From a checkpoint of a small transformer trained on Wikipedia: MLP 768 GELU, RMSNorm before each block.
Each number is 128 + 32 x the weight over its row's rms, rounded and kept within 0 to 255. Layers, rows and columns count from 0. The size above them is the row's rms in percent of the matrix's.

# layer 3 MLP up, 768x192, rms 0.0651, rows 467-538, columns 96-191
size [ 94  98  95 104 100  93 104 109 103  92 109  92 103  91 100  98  93 103 103  86 102  98  99  95 103  92  98  95 104 101  98 112  99 102  98 102 106  92  90  93  92 105 100 100 104 105 104  99 105  92  96 106  95  96  99  99 106 104  98 100 103  94  95  93 107  99  93 100 104  98  97  94]
[[116 102 119 121 148 170  75 103  85 184 142  90 128 123 165 167 131 124 152  93 169 158 113  97  93 104 115  74 110 149  77 148 142 193  80 127 113 161 148  82 162 173 136 110 106 142  58  81 131 157 169 172  54 134 119 114 152 107 123 197 115 152 141 137 194 118 108 160 124 136 128 149 207 187 100  65 178 139 118 113 112 106  92 101 133 158 177  55 171 128 110 129 110 126 111 128]
 [ 94 132  83 124 105 111 104  86  96 125 151 122 102 126 128  87 166 113 154 140 127 142 107  72 179 132 139  87 117 103 174  81 137 146 132 140 143 182 135  84 108 103  97 110  95 101 123 140 142 154 123 178 133 146 157  93 135 176 193 160  79 148 118 102 129 118 102 146 134 122 167 194 114 110 179 143 128 150 119 192 130 118 116 103  60 108  98 150 106 181 178 155 126 133  78 189]
 [124 149 177 161  48 219 100 171 131 180  96 146 160  84  80 208 177 184 151  84 198  84 183 127 132 115 167 216 127 127 149 112 157 103 160  77 175 172 104  78  97 142 119 135  94 141 163 122 140 191 175 103 120 155 160 150 203 106 114 122 108  94 166 129  81 129 135  74 183 109 109 124 152 130 180 126 153 135  96 149  99 178 139  74 158  91 120 162 104 122 140 142 119 129 125 104]
 [149 171 154 166 135 129 121  72 125 168 112 143 138 127 117 189 168  93  94 178 146 101 119 112 129  91 219 179 152  94 156  63 105 107 142 151 160 100 106 165 141 110  90 109 132 148 105 124 163 112 175 150 125 132  90 168 129 219 132  64 173 155 117 100 125 156  90 112 167 139  97 102 159 114 100 224 114 172 128 180 109  84 123 126  55 119 129 133 112 138  50 135 115 100 128  94]
 [150 119 150  89 141 134 139  90  90 169 148  78  70  79 136  65  79 128 143  89 116 129 138 137 116  95 106  53 165 131  97 152 104 138 187 151 107 147 115 106 126 161  85 132  95 167 108 145 155 155  94 126 119  83 145 147 103 126 128 156 175  76 137 105 189  75 122 124 100 165 109  81 158 142 150 135 132 168  83 143 125 136  92 151 168 124 137 117  68 187  82 140  71  87 157 175]
 [154  79 113 148 132 203 152 106 114 149 110 158 145 146  93 153 102 107 156  93  73 139  93 105 140 130  97 145  70  99 145  82 111 147 144  97 115 136 109 122 129 143 115  90  81  68 163  78 140 109 173 183 121 139 134 166 174 100 108 128 201 116 162 165 166 186 129 104 132 172 147 118  98  68 146 128  77 131  85 128 179  85  75  91 168 137 141 144 155  67  87 147 111 126 132 116]
 [ 99  87 162 148 132  85 138 115 113 126 150 112 113 182 137 133 129  82 108 118 149 181 174  93 114 104 143 108 169 112 104  83  87 132 160 162 178 137 125 152  95 153 154 138 118 222 110 176 109 141  92 123 169 115 188 123 129 123 194 184  75 142 105  58  95 150 114 140 126  95 164 109 117 131  59 114 206 113 120 135 145  99 104 101  97 111 135 100 139 155 100 162 196  95 101 143]
 [119  38 126 158 133 109 121 101 132 176  98  96 112  93 121  53 142 141 117 132 114 163 115  99 109  60 114 135 107 162 152 117 126 183 208  88  90 133 104 135 116 144 101 110 181  76 101 124 159 141 123 154 182 121 116 116 183  76 123 157 138  35 133 153 112  88 182 144 185 148 142 108 188 151 149 115 142 175 157 151 166 114 169 152 162 145 184 128 124 153 111 128 110 108 167  90]
 [102 122 184  83 155 168 101 105 120 107 143 155 118 122 125 138 154 156 164  81 141 127  99 104 125 137  87 138 130 155 135 157 135 160 162 120  73 138 145 159 143 121 162 213 157  40 161 183 168 103 174 169  96 151 200 145 141  92  53 131 106 162 151 130 121 127 130  81  83 105 107 143  75 130  94 115 175 116  41 114 144 153 152 111 179 119 138 143 120 140 126 141 127  87 120  94]
 [167  60 187 154 149 160 165 116 105  34 134 131 105 157 101 110 137 160 136 126  85 138  98 119 160 181 133 164 187 143 167  98 157 175 100 126 158  78  85 109 136 114 113 180  82 169 106  87 108 156 127 142 147 134 148  56 147 139 165 164 184 129 123 154  96 155 169 131 131  59 114  96 126  48 142 116  71  56 106 130 111 142  81  97 152 189 159 162 105 140 148 142 132 110 141  92]
 [165 117 136 121 146 117  75 179 171 169 108 123 125 144  99 170  74 140 125 101 111 114 193 110 156 140 153 122  90  43 129 151  56 182 100 185 134  90 106 147 111 114 130  97 134 123 103 106 150 154 138 107 116 174  61  69 110  52 164 149 103  71 173 140 136 150 120 121  97 120 117 147 134 126 150  90 116 198 131 129  98 170  90 114 121 111 122 175 142 116 138  96 105  93 148 192]
 [115 162 151 160 128 131 109 135  60 134 148 143 136 157 139  20 118 143 109 162 107 161 118 121 173 157 103 166 103 136 119  53 134 136 131 114  94 100 162 106 135 141 117 157 111 127  94 113  57 124 132 184 138 152 162 124 145 118 128 135 142 112 117 124 166 165  88  73  76 121 121 164 133  62  99 139 118  79 127 147  87 190 144  67  94 160 158 119 107 151 109  99 162 147 118 128]
 [139 171  59 131 136 111  93 158 125 149 115 137 163 110 125 135  95 126  82 100 199 126 128 172  94  95 164 148  93  80  89 193 107 154 139 115 102 116 121 177 177 111 159 164 120  95  92 122 118 122 102 101 181  76 131 154 178 127 143  89 128 131 146 160 112 144 114 101  97 204 156 162 107 129  98 170  73 101  96 174 143 131 133 133 101 149 119 114 188 148 101 131 126 154 130  49]
 [ 58  94  93  98 155 141 126 135 116 153 170 143 108  92 155 119 152  72 137 130 151 197 162 106 121 124 119 153 125 143  99 167 188 149 102 136  84 158 133  98 155 115 118  70  96 130 118  82 109 106  83  72 123 152 169 130 135 132 161  63 139 170 151 146 165 151 126 118 133 128 141 129 149 152 156  84 132  97 141 139 126 150  85 115 134 162  75 133 114 155 104 168 162  92 125 179]
 [186 106 208 119 133 133 110 182 140 138 109  93 177 177  91  85 144 100 155 157 127  88  65 149 136 154  90  88 180 131 107 107  94 148  51 117 106 136 176  92 133 190 153 130 120 122 113 134 121  85 157 144 151 129 146 169 171  98  98  96 141  88 120 170  94 143 113 120  87 101  87 124 172 103 109 140  28 115 105 163 146 125 187  90 111 121 139 148 154 122 103 192 101 179 134 116]
 [ 69 127 132 147 166 144 127 158 176 106 103 127 191 131 115 122  93 161 125 166 153  89 130 133 131 126 208  73 121 161 152 187 166 149 107 144 178 135 142 125  54 166 124 108  90 163 148 114 140 132  84 157 110  80 124  94 154 156 137  78 192 127 174 101 152  71 137 152 177 111 132 190 122  95 189 115 126 180 118 145 117 147 121 164  96 111 120 112 138  94 143 142 141 148  51 148]
 [121 104 117  64 137 166 133 182  87 148 101 149  81 186 165 130 132 115  74 124 149 126 101 136  99 134  99  73 113 124 114 170 123 144 146 129 164  97 139 120  86 161 184 129 184 152 158 117 129  94 110 168 131  82 172 137 173 118 163 126 155 126 129 126 130 138 108 140 113 141 146 143 167 131 231 184 127 123 167  91 103 128 125 167  88 174 147 160  82  46 141 113 106 167 172  70]
 [ 49 123 109  90 184 151  88  86 155  66 125  90 119 129  89 147 111 134  79 163 170  95 182  65 125 113 179  99 145 144  79 142 140 166 109 101  89 127 101 110 141  82 210 151  88 193 125 155  44 128 147 142 155  54 119 129 105  96 121  95  93 117 109  85 128  87 137 146 196 178 108 157 143 125 114 147 109 113 129 156 110 138 159 111 138 175 134 135 142 116 134 115 112 170 212  44]
 [167 151  98 183 163 147 103 144 132 138 105 102 109  61 202  85 156  83 148 170  98 101  89  70 125 134 151 153  78 116 110 117 190 142 122 121 137 150 139 136 126  96 131  67 127 129 109 121  83 123 125 162  82  86 139 100 127 125 113 126  81 139 142 156 137  69 170 152 126 110 120 112 140  94 116 166 114  56  95 124 109 178 102  97 115 157 107 120 101 139 105 211 184 124  63  91]
 [130 137 129 127 143 126 119 124 108 123 134  56 134 117 164  91  97 134 162 105  47 149 108  74 146 172 153 135 154 128 171 146 152  97 130  63 124 159 181 109 119 164 110 171 130 111  92 202 160 134 142 132 146 187 136 169 119  49 100 101 137 117 147  85 134  88 168 155 136 124 106 117  91 114 198 128  92 101  81 131 124  95 146  91 151 126 159 147 135 118 165 117 153 119 108 118]
 [114 125 149 108 148 105  99 152  95 103  86 103  70 148 158 142  96 147 138 164 125 143 179 129 149  95 135 132 141 133  84 104 146 153 144 105  51 146 111 148 126 104 115 107  65 219 130  92 156 129 129 114 148 149  99  81  86 120 124 189 138 125 127  97 107 164 132 107  68 161 132 141 120 130 130 177 155 128 123 137 150 147 162  56 110 155 111 104 126 157 135  85 160 160  74  42]
 [124 116 105 108  81 158 179 112  80 158 130 109 132 125 149 159 136 115 203 105 157 136 158 110 126 150 121  97  90 188 163  95 149 125 161 178 130  77 114 152 112 103 105 142 139 140  56 136 159 116 146 110 139 120 128 133 125 133 144 195 144 143 170 133 108 172 111 105 133  77 121 151 148 181 153 167  78 120 137 188 142 108  82 114 162  58 122 147 179 112 152 125 158 129 189 127]
 [ 80 137  95 182 120 121 115 122 112 148  47 131 121 150 161 176  90 166 175 105 130 114 139 141 160 129 142 113 106  87 146  93  96 120 143 164  94 119 136 170  90 195 108 162 171 130 124 145 175 133 115 164 101  96  97 145  63 136 106 116 160 139 156 171 136 121 152 183 138 137 104 124 168 164 138 188 154 115  92 136 123 171 104 200 189 148 183 138 112 121 168 171 138 169 119  87]
 [162 154 155 137 146 181  92 148 120 125 128 155 149 146  49  81  84 158 126 116 117 152  73 118 156  55 113 130 191 118 111  94 112 145 164 100  93 101 110 140 119  40 129  74 127 129 129 103 120 136 175 197 120 119 145 142 121 131 115 190 139 149 153 112 129 150 139 105 111 156  81 137 110 182  51 129 125  74 173 125 126 126 100 121 131 108 138 139 135 141 181 148 174 194 132 146]
 [139  91 113 106  87 169  82 154 217 154 162 133 113 168 169  67 146 109 145 143 142 107 127 138 152 110 166 191 165 164  68 118 110 115 141 119 107 107 100  72 111 101 193 106 139 161  90  96  84 169 150 122 143 131 101 142 150 102 118 111 143 114 152 110 158 133 172  99 141 109 154 124 150 105 126 152 162 183 133 121  94 100 133 123 133 159 138 157 162 203 100 118  84  84 147 167]
 [113 159 112 104 160 123 120 135 163  80 139 105 136 185  95  97 112 191 196 173 125 175 165 136  97 152  88 203 169 143 146  90  76 117 161 160 108 106 181 141 115 167 155  99  66 111 133 119 131 104 108 199 105  85 142  98 132  91 131 132 127 133 106  97 152 174 114  90 136  91 144 183 139 175 152  93 117 136 195 107 130 150 111 135 140 135 116  88 169 102 161  99 128 137 116  97]
 [173  97 152 113 117 125 139 124  72 127 142 120 163 175 155 105  91 194 118 105 144 152  82 114  54 161  77  88 128 155 123  79 148 120 110  80 126  96  98 105 164 109 146 128  94 113 152 101  60  74 161  86 127 143 128 130 137  95 188  55 107 186 133 117 124 130 121 150 131  90  80  71 159 131  87 139 114 122 148 152 167 125 109  96  80 128 119  46 157 139 128 124  80 120 166 119]
 [103 146 128 158  87 187 121 120  93 158  93 150 126 145 137 121  74 200 102 151  69 178  79 137 128 164  99 149 121  97 136 112 118 179 151 109 118 164 160 141 160 121 129 150  73  72 165 177 175 127 160 167 119 160 156 115 132 141 149 139 215  72 149 169 112 115 111 102 152 112 175 115 126 111 158 146 143 102  92 205 177 108 106 130  57 127 163 109 189 124 120 133 132 176  83 117]
 [123 130 102  89 143 169 191 115 123  83 190 178 150  90 163 109 131 128 151 161  81 190 104 139 139 139 133 147 190 105 110 116 127 184 133  78 112 149  78  94 126 140 196 154 159  99  82 135 100 169 149 145 159 119 144 152 110  98 125 147 163  38 191 124 165 184  75 151 124 178 125 118 191 120 144 161 135 163 120 160 120 169 169  91 182  48 118 103 121 138 141 112 147 186 127 154]
 [146 179 108 129 104 183 123 127 115  81 132 110 158 169  86 135  96 159 120 145 157  56 119 115 167 122  80 137 134 199  84 140 125 156 163 173 115  55  92 128 133 140  68  98  96 146 150  97 135 143 121 124  82 141  98 106 134 150  49 145 130 145 147  77 114 187 126 130 155 126  77 129 119 115 166 141  32  94 132 159 136 117 122  99 123 133 182 103 172 134  70 121 161 126 160  35]
 [148 124 110 142 116 152 129 113 161 166  78 114 111 134 140 129  63  93 185 117 175 145 129 165 163 166 113 133 194 101 132 143 131 168 119 180 151 126 113 123  69 136 139 114 111 121 159 140 166 118 150 155  71  66 102 104 163 167  61 156 112  84 229 140 118 116 146 113 142 125 122 152 206 166 133 157 151 153 138  92 143 126 101 140 190 120 136 126 170 171 136  60 190 139 106 110]
 [145 186 208 165 146 117 129 102 158 176 136 105 160 138 135  75 159 200 163 144  78  98  77 137 174 107 110 158 149 116  95 106 127 158 135 127 160  74 105 132  65 158 139 127 122 130 129 178 124 182 170 139 125 151  87  84  94  78 146 116  99 117 132 183 186 128 152 129 148 172 149  66 112  67  96 134 155 133 108 143 104 120 120 138  84  82 186 125 170 123  69 196 155  80  89 101]
 [183  55 161 152 130 164 149  89 105 133  80  92 136 157 124  37 161  76  88 147 135 135 188 123 102 126  91 182  95  76 168 116  79 104 136 109 147 148 195 136 134  78 145  92 122 132 145 104 106 104 156 145 105 119 164 162 165 100 124 105  70 101 120 167 114 171  98 149 181  80 155 101  83 100  73  82 145 138 134 144 132 164 154 102 144 103 104 146 100 118 126 126 146 118 161 112]
 [154 156 112 167 159 145 165 157  91 133  50 143 129 127  98 149 106 152 140 161 158 111 196 124 134 126 121 151 152 111 109 140 147 174 105 164 196 111 188 185 111  92 166 124 145  99 115  98 192 152 120 135 147 170 107  90  78  86 115 182 139 139 101 142 133 115 125  77 151  97  28 149 132 106 116 131 112 138  74 146 157 136  86 106 131 168 162  92 144 119  45 151 131 121 104 107]
 [ 59 153 120 210 175 124 125 111  61 137 140 177  96  88 104 126 135 139 138 151 152 135  96 177 128  76 183 113 168 159  83  68 117 142 110  69 118 121 129 119 131 120 133 105 173 142 107 149 186 172  71  97 120 124  92 103 111 177 128  95 128 133  52 122  84 132 201 159 122 114 178 145 115 169 114 117 117 179  84 127 149 138 106 101 103 168 143 144 110 111 143 182  83 151 131 157]
 [193 185  87  79 137 166 114 127 163 132 108 130 178 142 168 125 146 100 145 150 135  94 127 128 148 131 104 107 132 131 164  72 138  76 184 102 118 128 156 134 124 167  87 142 141 167 127 169  89 168 179 116 137 173 129  78 151 138 121 161 123 165 175 118 103 106 188 147 131 160 139 134 181 130 152 119  94 142  94 184 133  79 116 143 114 152  83 134 145 116 161 147 163 153 130  82]
 [100 119 105  86 117 119 120 114 137 107 122 187 110 126 109 132  49 128 160 184 105 155  74  77 123 172 136 176 146 196  83 137 113 149 162 139 124 127 112  97 119 176 157 145 160 120 160  97 120 147 131 138  49 164 160  92 141 161 119 122 204 175 180 112 199 108 134 117 109 107 147 114 126  93 147 165 150 181 124 111 152 146 146 118 100 130 111  97 119 146  98 122 114 123 143 147]
 [109 223 187 114  96 166 107 149 125 146 129 130 151  81 169 112 204 144 102 200 133 157 124 146  69 122 158 112 163  87 148 182 132 147 139 134 167  80 158 158 105 134 126 129 144 134 134 146 112  58 179 115 116 150 133 182 157  50  98 102 102 157 122 107 135 168 132 177 142 119  80 122 142 156 139 101 124 186 154 123 190 105 195 182 117 112 121 141 130 115  80 201 158  91 149 132]
 [135 100 107 100 125 157 123 180 109 168 119 146  94  75  67  83 162 121 145 144 126 119 127 172 111 147 148  44 109 117 156 150 127 126  86 148  79 151 126 221 140 153  66  89 120 123 132 165 100  65 121 107 129 151  56 152 125 184 119 150 103 112 104 131 122 179  79 149 144 174 130 172 174 141 155 170 104 136 127  78  63 162 132 150 103 129 126 147 153 111 125 181 144 106  94 122]
 [140 208 142 133 156  92 161 130 163 175 162 150 116 211 152 145 112 182 118 113 150 159 139 152 145 152  96 136 134 179 176 165  92 153 182 145 127 117 134 165  70 148  67 171 135 136  73  83 114 133 129  98 191 122 192  93  73 161 128 160  89 142 130 108 112 155 107 121 168 114 164  92 134  92  96 124 154  68 109 134 186 182 141 112 151 142 121  81 180 119 155 153 109 142  97 190]
 [163 160 120 158 112  90 122 116  95  48 109 127 133  82 119  63 167 170 115 152 109 102 129  73  98 145 161 149  94 124  92  94 145  98 122 151 167 133 134 154  64 133  79 175 152 112 151 160  88 100 118  98 129 191 184 161 118 107 126 123 124 152 107 100 122 135 128 138  80 147  69  99 173 115 112  99 154 170 145 134 120  95 106 105 164 140 139 129 142 158 109 132  88  74 129 151]
 [130 155 137 103 195 129 208 156 103 144  81 130 127 165 167  75 160 130 137 107 154 167  98 114  91 139  37 111 113  95  91 112 149 147  88 170 118 130 138 135 119 139  81 175 111  85 116 138 126 117 120 123  86  84 128  79 108 119 125 138 171  86 181 134 133  48  93 129  85 128 118 183 117 117 105 177 188 141  71 101 128 139 135 147 164 146 116  83  83 108 114 111 116 147  81  93]
 [ 81 143 136 116 144  87 198 177 126 114 106 160 168  78 201  64 162 116 153  87 159 151 146 167 113 100 138 141 167 132  97 217 117 153 119 124 153 176 131 108 133 101 180  95 112  93 102 129 116 119 140 113 136  99 127 168 117 146 126 101 124 102 102 157 168 113 163 139 184 189 135 182 112 134 139 143 123 172  91  79  58 138 142 160  96 104 123  88 153 135 195  87 105 206 153 106]
 [ 91 199  97 179 170 186 106 149 140 127 146 144  75 110 135 174 113 111 193 158 147 102 130 125  82 153 168 116 101  94 145 101 104 117  78 121 151 153 128 103 140  91 145 108 117 181 135 100 163 136 132 159 144 120 170  70  97 123 157 132 128  86 104  79  90 101 137 143  63 136 136 113 170  80 144 138  78 190 139 124  74 114 110 108 120 149  96  98  62 112 129 122 153 116 110 130]
 [127 138 106 114  78  94  78 146  97 105 123 191 168 156 136 129  28 128 154  99 120  77 107  44 171 105 157  99 115 110 117  88 127 102 125  87 137  94 172 108 122 104 143 108 135 139  92 155  92  78 156 147 112 198 166 173 158 112 146 138 175 106 126 141  95 132 161  92 111 132  99 137 121  70 147 110 157 138 171 159 129 100 120  67 149 129 133 161 163 126 138 113 108  87 115 165]
 [131 176 128 122 124 155 173 199 143 120 128 213 210 154 108 148 119 100 153 112 119 127 146 132 108 143 130 124 123 123 175  93 130 168 164 142  98 193 169 133  79 153  97 200 150  99 179 143  87 158  94 149 147 124 194 112 146  92 167 139 129 167 124  67 193 126 131 132 104 126  96 108 101 147 126 105 130 117  67 156  99 135 153 175 109 105 172 142 146 126 140 136 116 164 105 141]
 [116 115 121 134 144 185  81 113 151 185 137 200 117 162 110 209 172 148 154 145 144  99  60 150 137 130 151  69 104 113  95 191 168 118 135 127 164 195 112 102 113  91 112 102 168 154 110 120 112  90  60 157 129 101 138 110  94 156 139 131  76  73 144 113 139 148 145 110  88 105 136  92 139 139 132 105 191 109  83 164 180 126 154 120 159  68  92 110 108 126 118  50 145 154 160 126]
 [127  86  68  92 141 144 129  69 100  82 143 145 116 143 156  64 143  77 162  75 128  84 148 139 157 104 119 119 108 129 125 190 125 121 160 172 152 148 169 116  85 152  80  96 129 141 192 153 143 123 195 126  68 107  99  56 106  77 146 163 149 123 122 104  97 187 166 115 119 152  86  82 157 112 102  99 131 143  86 115 148 109 114  92 104  71 127 122 159 159 154 122 126 163 134 183]
 [143 108 144 110 155 168 156  71 133 128  94 149 115 139 118 186 142 158 192 120 168  94 130 169 135 151 148 121 167 105 187 130 117 113 110 117 132 134 194 142 140 114 118 117 123 120 140 128 120 213 131 106 164  82 151 127 120 105 189 152 108 151 132  86  93 162 177  73 151 166 134 124 152 134 107 115 101  95 192 111 106 112 104 170  67 134 143  68  52  94  82 122 161 126  98  96]
 [ 93 120  84  91 141 155 138 165  81  84 173 137 108 131  88 126  87 116  70 130 128 115 104 138  70 164 130 143 143 174 106 141 142  87 112  93  73 114 165 139 118 144  98 163 135  77 126 135  35  55 120 117 168  95 162 188 106 127 127  60 127 110 169 170 127  64 113  79 137 156  83 126 112 109 121 101  97  92 120 154 128 105 134 111 165 119 183 108 184  92  66 171 140 151 155 137]
 [106 138 152 169 172 157  98 108 125 100 114 129  96 181  58 141 141 131 138 154  84 162 146 184 102 100 151 105 144 109 115 118 161 145 155  66 164 117 154  98 112 145 142 123 152 100 161 184 105  37 158  82  95 150 136  46 171 109 121 154 106 150 200 175  92  60 108 126 153  86  75  93  98  72 163 192 101  87 135  93 138  46 140 136 152 137 168 124 163 100 186 150  96 146 138 125]
 [159 157  57 162 118 137 110 170 135 128  90 126 121 185 123 186 144 172 167 139 143  95 157 112 126 136 130  94 148 112 166 117 150 171 174  86 143  95 144  89 123 142 128 162 107 125 135 122 105 124 107 150  98 143 126  85 132  89 120 113 141  67  77  75 199 145 109  60  82  97 139 105 126 147 122 103 137 139 126 147 134 112 150 108 175 144 131 156 116 159 125 145 161 152 177  95]
 [131 145 102  94 168 113 110 158  82 134  97 124 178 106 128 104 133 189 185  99 113 104  97 138 157 147 113 121 159 149 147 134 180 104 114 153 162 106 175 195  76 125 156 133 139 120 153  88 135 131 111 170 202  80 106 130 102 143 118 192 125 138 141 130 158 157 166 120 197  76 117  97 150 114 143 166 139  80 157 102 110 107 134 157 135  99 138 131 118 134 117 109 124 118  96 153]
 [117 164 199 178 122 186 136 140 123 121 149  75 109 134 104 100 171 108 119 127 105  77 155 116 130 148  99 111  93  82 151 160 127 142  86 158 111 138 126 131 113 121 138 120 134 142  92 146 128 123  95 114 115 151 126  78 137 122 150 164 177 126 112 122 137 177 175 157  56  88 194  94 114  71 165 140 159  64 104 164 145 135 131 113  89 153 138 159 194 164 138 193  84  60 125 138]
 [115  92 110 139 114 113 134 198 120 107 107 112 171 107 158  89  83 134 110 149 144 116 115  99 201 127 145 120 179 131  95 132 119 121 185 169  96  92 123 174 125 201 133 163 131 143 120 148 144  91  95 124 114 107 120 104 151 137 168 141  95  63 102  69 108 133 137  78  87 130 103 160  88 146  61  97 175 181 133 119  77 152 122 176 105 208  74 125 104 179 160 150 147 135 101 142]
 [150 124 146 165 182 136 114 121 131 154 134 104 200 128 135 167 122 133  95 137 139 137  84 127  52 130 164 133 102 110 124 149 140 134 132  88 110 104 104 145 140 122 141 161 177 113 175 149 155 132 135 147 118 158 117 141  76 190 138 150 145 155 188 114 110 126  55 154 147 137 137 142 101  86 194 164 127 114  95 164 163 126 132 151  80 105 158 155 111 101 163 206 131 116 135 160]
 [151 122 146 114 156 117 144 135 114 163 198 112 104 149 143 150 116 159 110 161 136 166 181 119 113  76 102 128 121 186 167 137  96 152 181 144 152 145 122  79 121 124 144  94 137 140 103  94 152 119 146 111 126  87 133 127 172 118 101 173 159 132 149  73 137 170 126  98 149  85 143 176 149 163 102 122 183 176  87 189 146 161 100 121 103 113 113  67 173 192 193 107 153  65 184 171]
 [150 179 123 159 163 119 158 165 192 173 128 119 144 105 162  77 136  94 126  85 100 145  96  94 155  69 120 161 156 131  59 107 149 182 122 150 117  86 163 209  78 127 163 114 175 152 166 140  87 144  92 122 170 135  97 205 211 120 115 151 104 136 139  93 125  64 154 100 149 150 106  94 161  72  92 133 122 166  95 129 139 107 121 121 107 128 126 114 113 167 179 112 163 151 117 130]
 [ 95 100  84  96 172 129 157 145  84 113 102 154  91 176 156 143 143 150 160 130 131  76 195 217 109 195 137  75 156  93 145 145  95 112 163 159  96 153 141 115 111 116 126  93  96 148 159 172 124 119 199 136 124  93 176  69 138 143 116 128 181 126 123 138 116 126 118 125  93 117 149  81 116  73 154 155 141 103  95  69 145 125 104 219 105 159 124  21 153 142 147  95  53 118 131 107]
 [157 146 103 129 134 140 131 127 123 128 183 209  77 154 149 106 111 160 180 129 120  98 181 135 136 134 157 124 120 120 117 185  81 121 128  94  76 113 196  83 130  99 159 150 198 127 149 139  89 107 125 128 129 160 153 145 169 138 122 148 124  85  80 142 166 144  80  84 116 125 112 136  96  95 101 143  94  80  82 121 125  87 144 102 121  82 134 138 111  93  93 173 147 142 162 127]
 [136  90 131 107 128  78 158 140 135 133 173 192 140 149 164  89 153 191 139 107  72 174 136 143 126 149 129 143 141  75  81 142 134 129 203 127 172 134  77 129 170  63 101  72 160 125 126 105 136 152 175 165 135 150  21 145  75 147  71  80 147 131 103 100 174 163  98  98 127 154 170 111  95 167  99  92 183 141 117 164 128 142 152 138 128 151 139  80 123 130 168 153 110 100  47 112]
 [115 100 120  84 100 167 120 122 120 174  83 111  77 113  89  99  57 192 159  86 119  85 157  93 157 102  95 105 103 153 136 138 152 140 149 137 155 132 196 137  79 164 133 117 113 166 172  82 121 144  85 162 174 153  68 132 120 134 142 121 108  88 132 106 214 161 136 135 162 103 135 163 133 178 169 128  85 149 197 112 127 130 109  96 118 155 139 113 164 170 101 171 165 192 141 130]
 [125 109 106 130 214 140  94 190 100 140 113 121  68 115  79 154 118 111 106  86 112 119 149  92 158 185 131  80 138 143 164 155 123  98  79 129  76 179 160 100 113 162 107 116 162 139  77 129 181 133 110 152  96 141 109 108 106 114  98 140 125  25 145 136 137 127 102 106  87 135 137 157 196 136 104 121 147 137 140 152 144 112 118 127  95 149 153 136 113  50 152 148  86 142  99 146]
 [117 160 150 155 100 155  79 126  96 178 217 101 201 142  66 108 172 178 162  80 100 145  98 181 157 126  74  96 108 103 174 132 155 106 153 146 139 135 130  75 129 172 143 134 131 179 177 144 110  53 145 147 128 118 110 151 135 103 117 132  78  98 202 128 113  91 128 169 120 158 115  86 170 137 129 135  86 166  96 135 144 114 139 123 136 134  93 127 140 149 121 139 145  50 123 110]
 [127  60 138 132 150 159 142 164 105 156 129 214 157 146 162  89 134 151 140  93 107 182 157  85 126  92  57 117 163 176 138 139  84  74 116 146 120 174 102 125 134 156 141 143 147 143  85 159 103 122 142 188 102 133 126 173 142 140  98 167 147 127 149 143 136  91 150  95  74  86 119  88 131 172 120 105 156 162 136 145 180  75  83  91 122 111 144 174  87 108 104 119  94 135 121 116]
 [ 93 123  98 196 111 156 112 109 107 160 134  97 145 132 197 133 125 112 109 161  90 117 107  79 109 130 135 136 149 135  62 142 134 128 157  72 149 198 149 113 145 181 156 125 120 143 172  66 150  99 172  97 134 135 198 255 115 123 103 128 148 107  98 137 100 130 170 157 121 150 170  65 161 127 122 107 123 147 131 113 134 113  91 121 115  98 157 113 129 106 171 119 161 114  98 144]
 [170 125 166 167 164 137 111 161 120 156 110 123 141 132  92 116 118 136 128 179 147 117 146 174 179 118 145 169 129 181  94  97 187 132  94 123 157  94  44 148 171 114 114  52 131  72  95 210 110 133 161 207 162  99 143 142 134  65  73 117 112 121 118 170 139 230 113 108 149 117  64  89 176 156 113 172  86 160 177 165  78 103 130 131 105 103 107 164 113  94 144  96 178 127 172  73]
 [ 95 111 120  35 102 157 154  91 141  76 128 127 160 139 140 193 130  87 101 131 132  66 110 114 123 162 129 124 144 164  84 107 172 172 106 140  84 157 162 122 122 119  98  97 111  59 215 119 131 148 142 142 128 155 137 107 186 106  98 153 197 145 122 122 120 142 161  96 119  92 121 152 125 181 133  67 140 200  92 128 134 100 145 135  63 134 164 158 128 111 117  96 153 146 169 123]
 [ 99 117 161  95  78 134 112 162  83 108 151 177 115 100 103 121 113  67  88 145 143 178 112 136  94 109 136 196 107 117  86 166 137 117 124 140  97 100 152 148 149 102 138 128  75 135  98 109 155 126 173 157 211 111 125 152 171 127 148 107 166 170 127 107 153 135 103 135 190  87 111 130 166  80 149 138 119  91 124 144  93 136 108 153 142 112 173 131 154 189 155 206 115 133 133 164]
 [204 122 160 133  99 150 149 117 152 130  74 120 129 131 143  82 119 120 118 124 122 130 120 115  92 117  70 130 121  62 152 110 129 137 124 190 111 147 132  68 146 138 136  87 120 126 136  70 108 131 122 162  58 112 129 108 165  91 153 149 156 123 129 109 108 126  74 154 101 189 144 122 138 125  89 114 177 126 127 134 101  87  78 131 134 155 142 156 140  97  63 152  71  80 106  87]
 [106 126 163 100 178 155 136 109  75 206 152 111  88 128 179 104 167 118 126  96  73 137 135 137 221 104  86  92  69  99 143 156  96 162 170 111 127 123 120 118 149 115 136 176 127 135  97 121 129 144  98 119 108  86 127 166 184 155 103 165 169 123 159  65 121 135  78 123 122 117  87 114 141 118 146 116 104 104 103 163 120  93 138 140 137 165 128 152 117  77 129 125 105 205 110  59]
 [ 60 135  89 143 146 178  62 150 131 148 141 105 151 155  58 135  58 185 148 144 165 140 146 118 119  89 147 150 109 155 131 138 107 123  98  88  43 116 113 120 162 117 154 113 126  85 147 102 158  58 115 134 110 131 131 113 170 109  92  69 164 151 165 128 115 144 130 156 143  88  67 102 180 172  92 146 110 154 115 123 152 104 191 175 144 106 118 140 129 189  89 140 142 142 166 116]]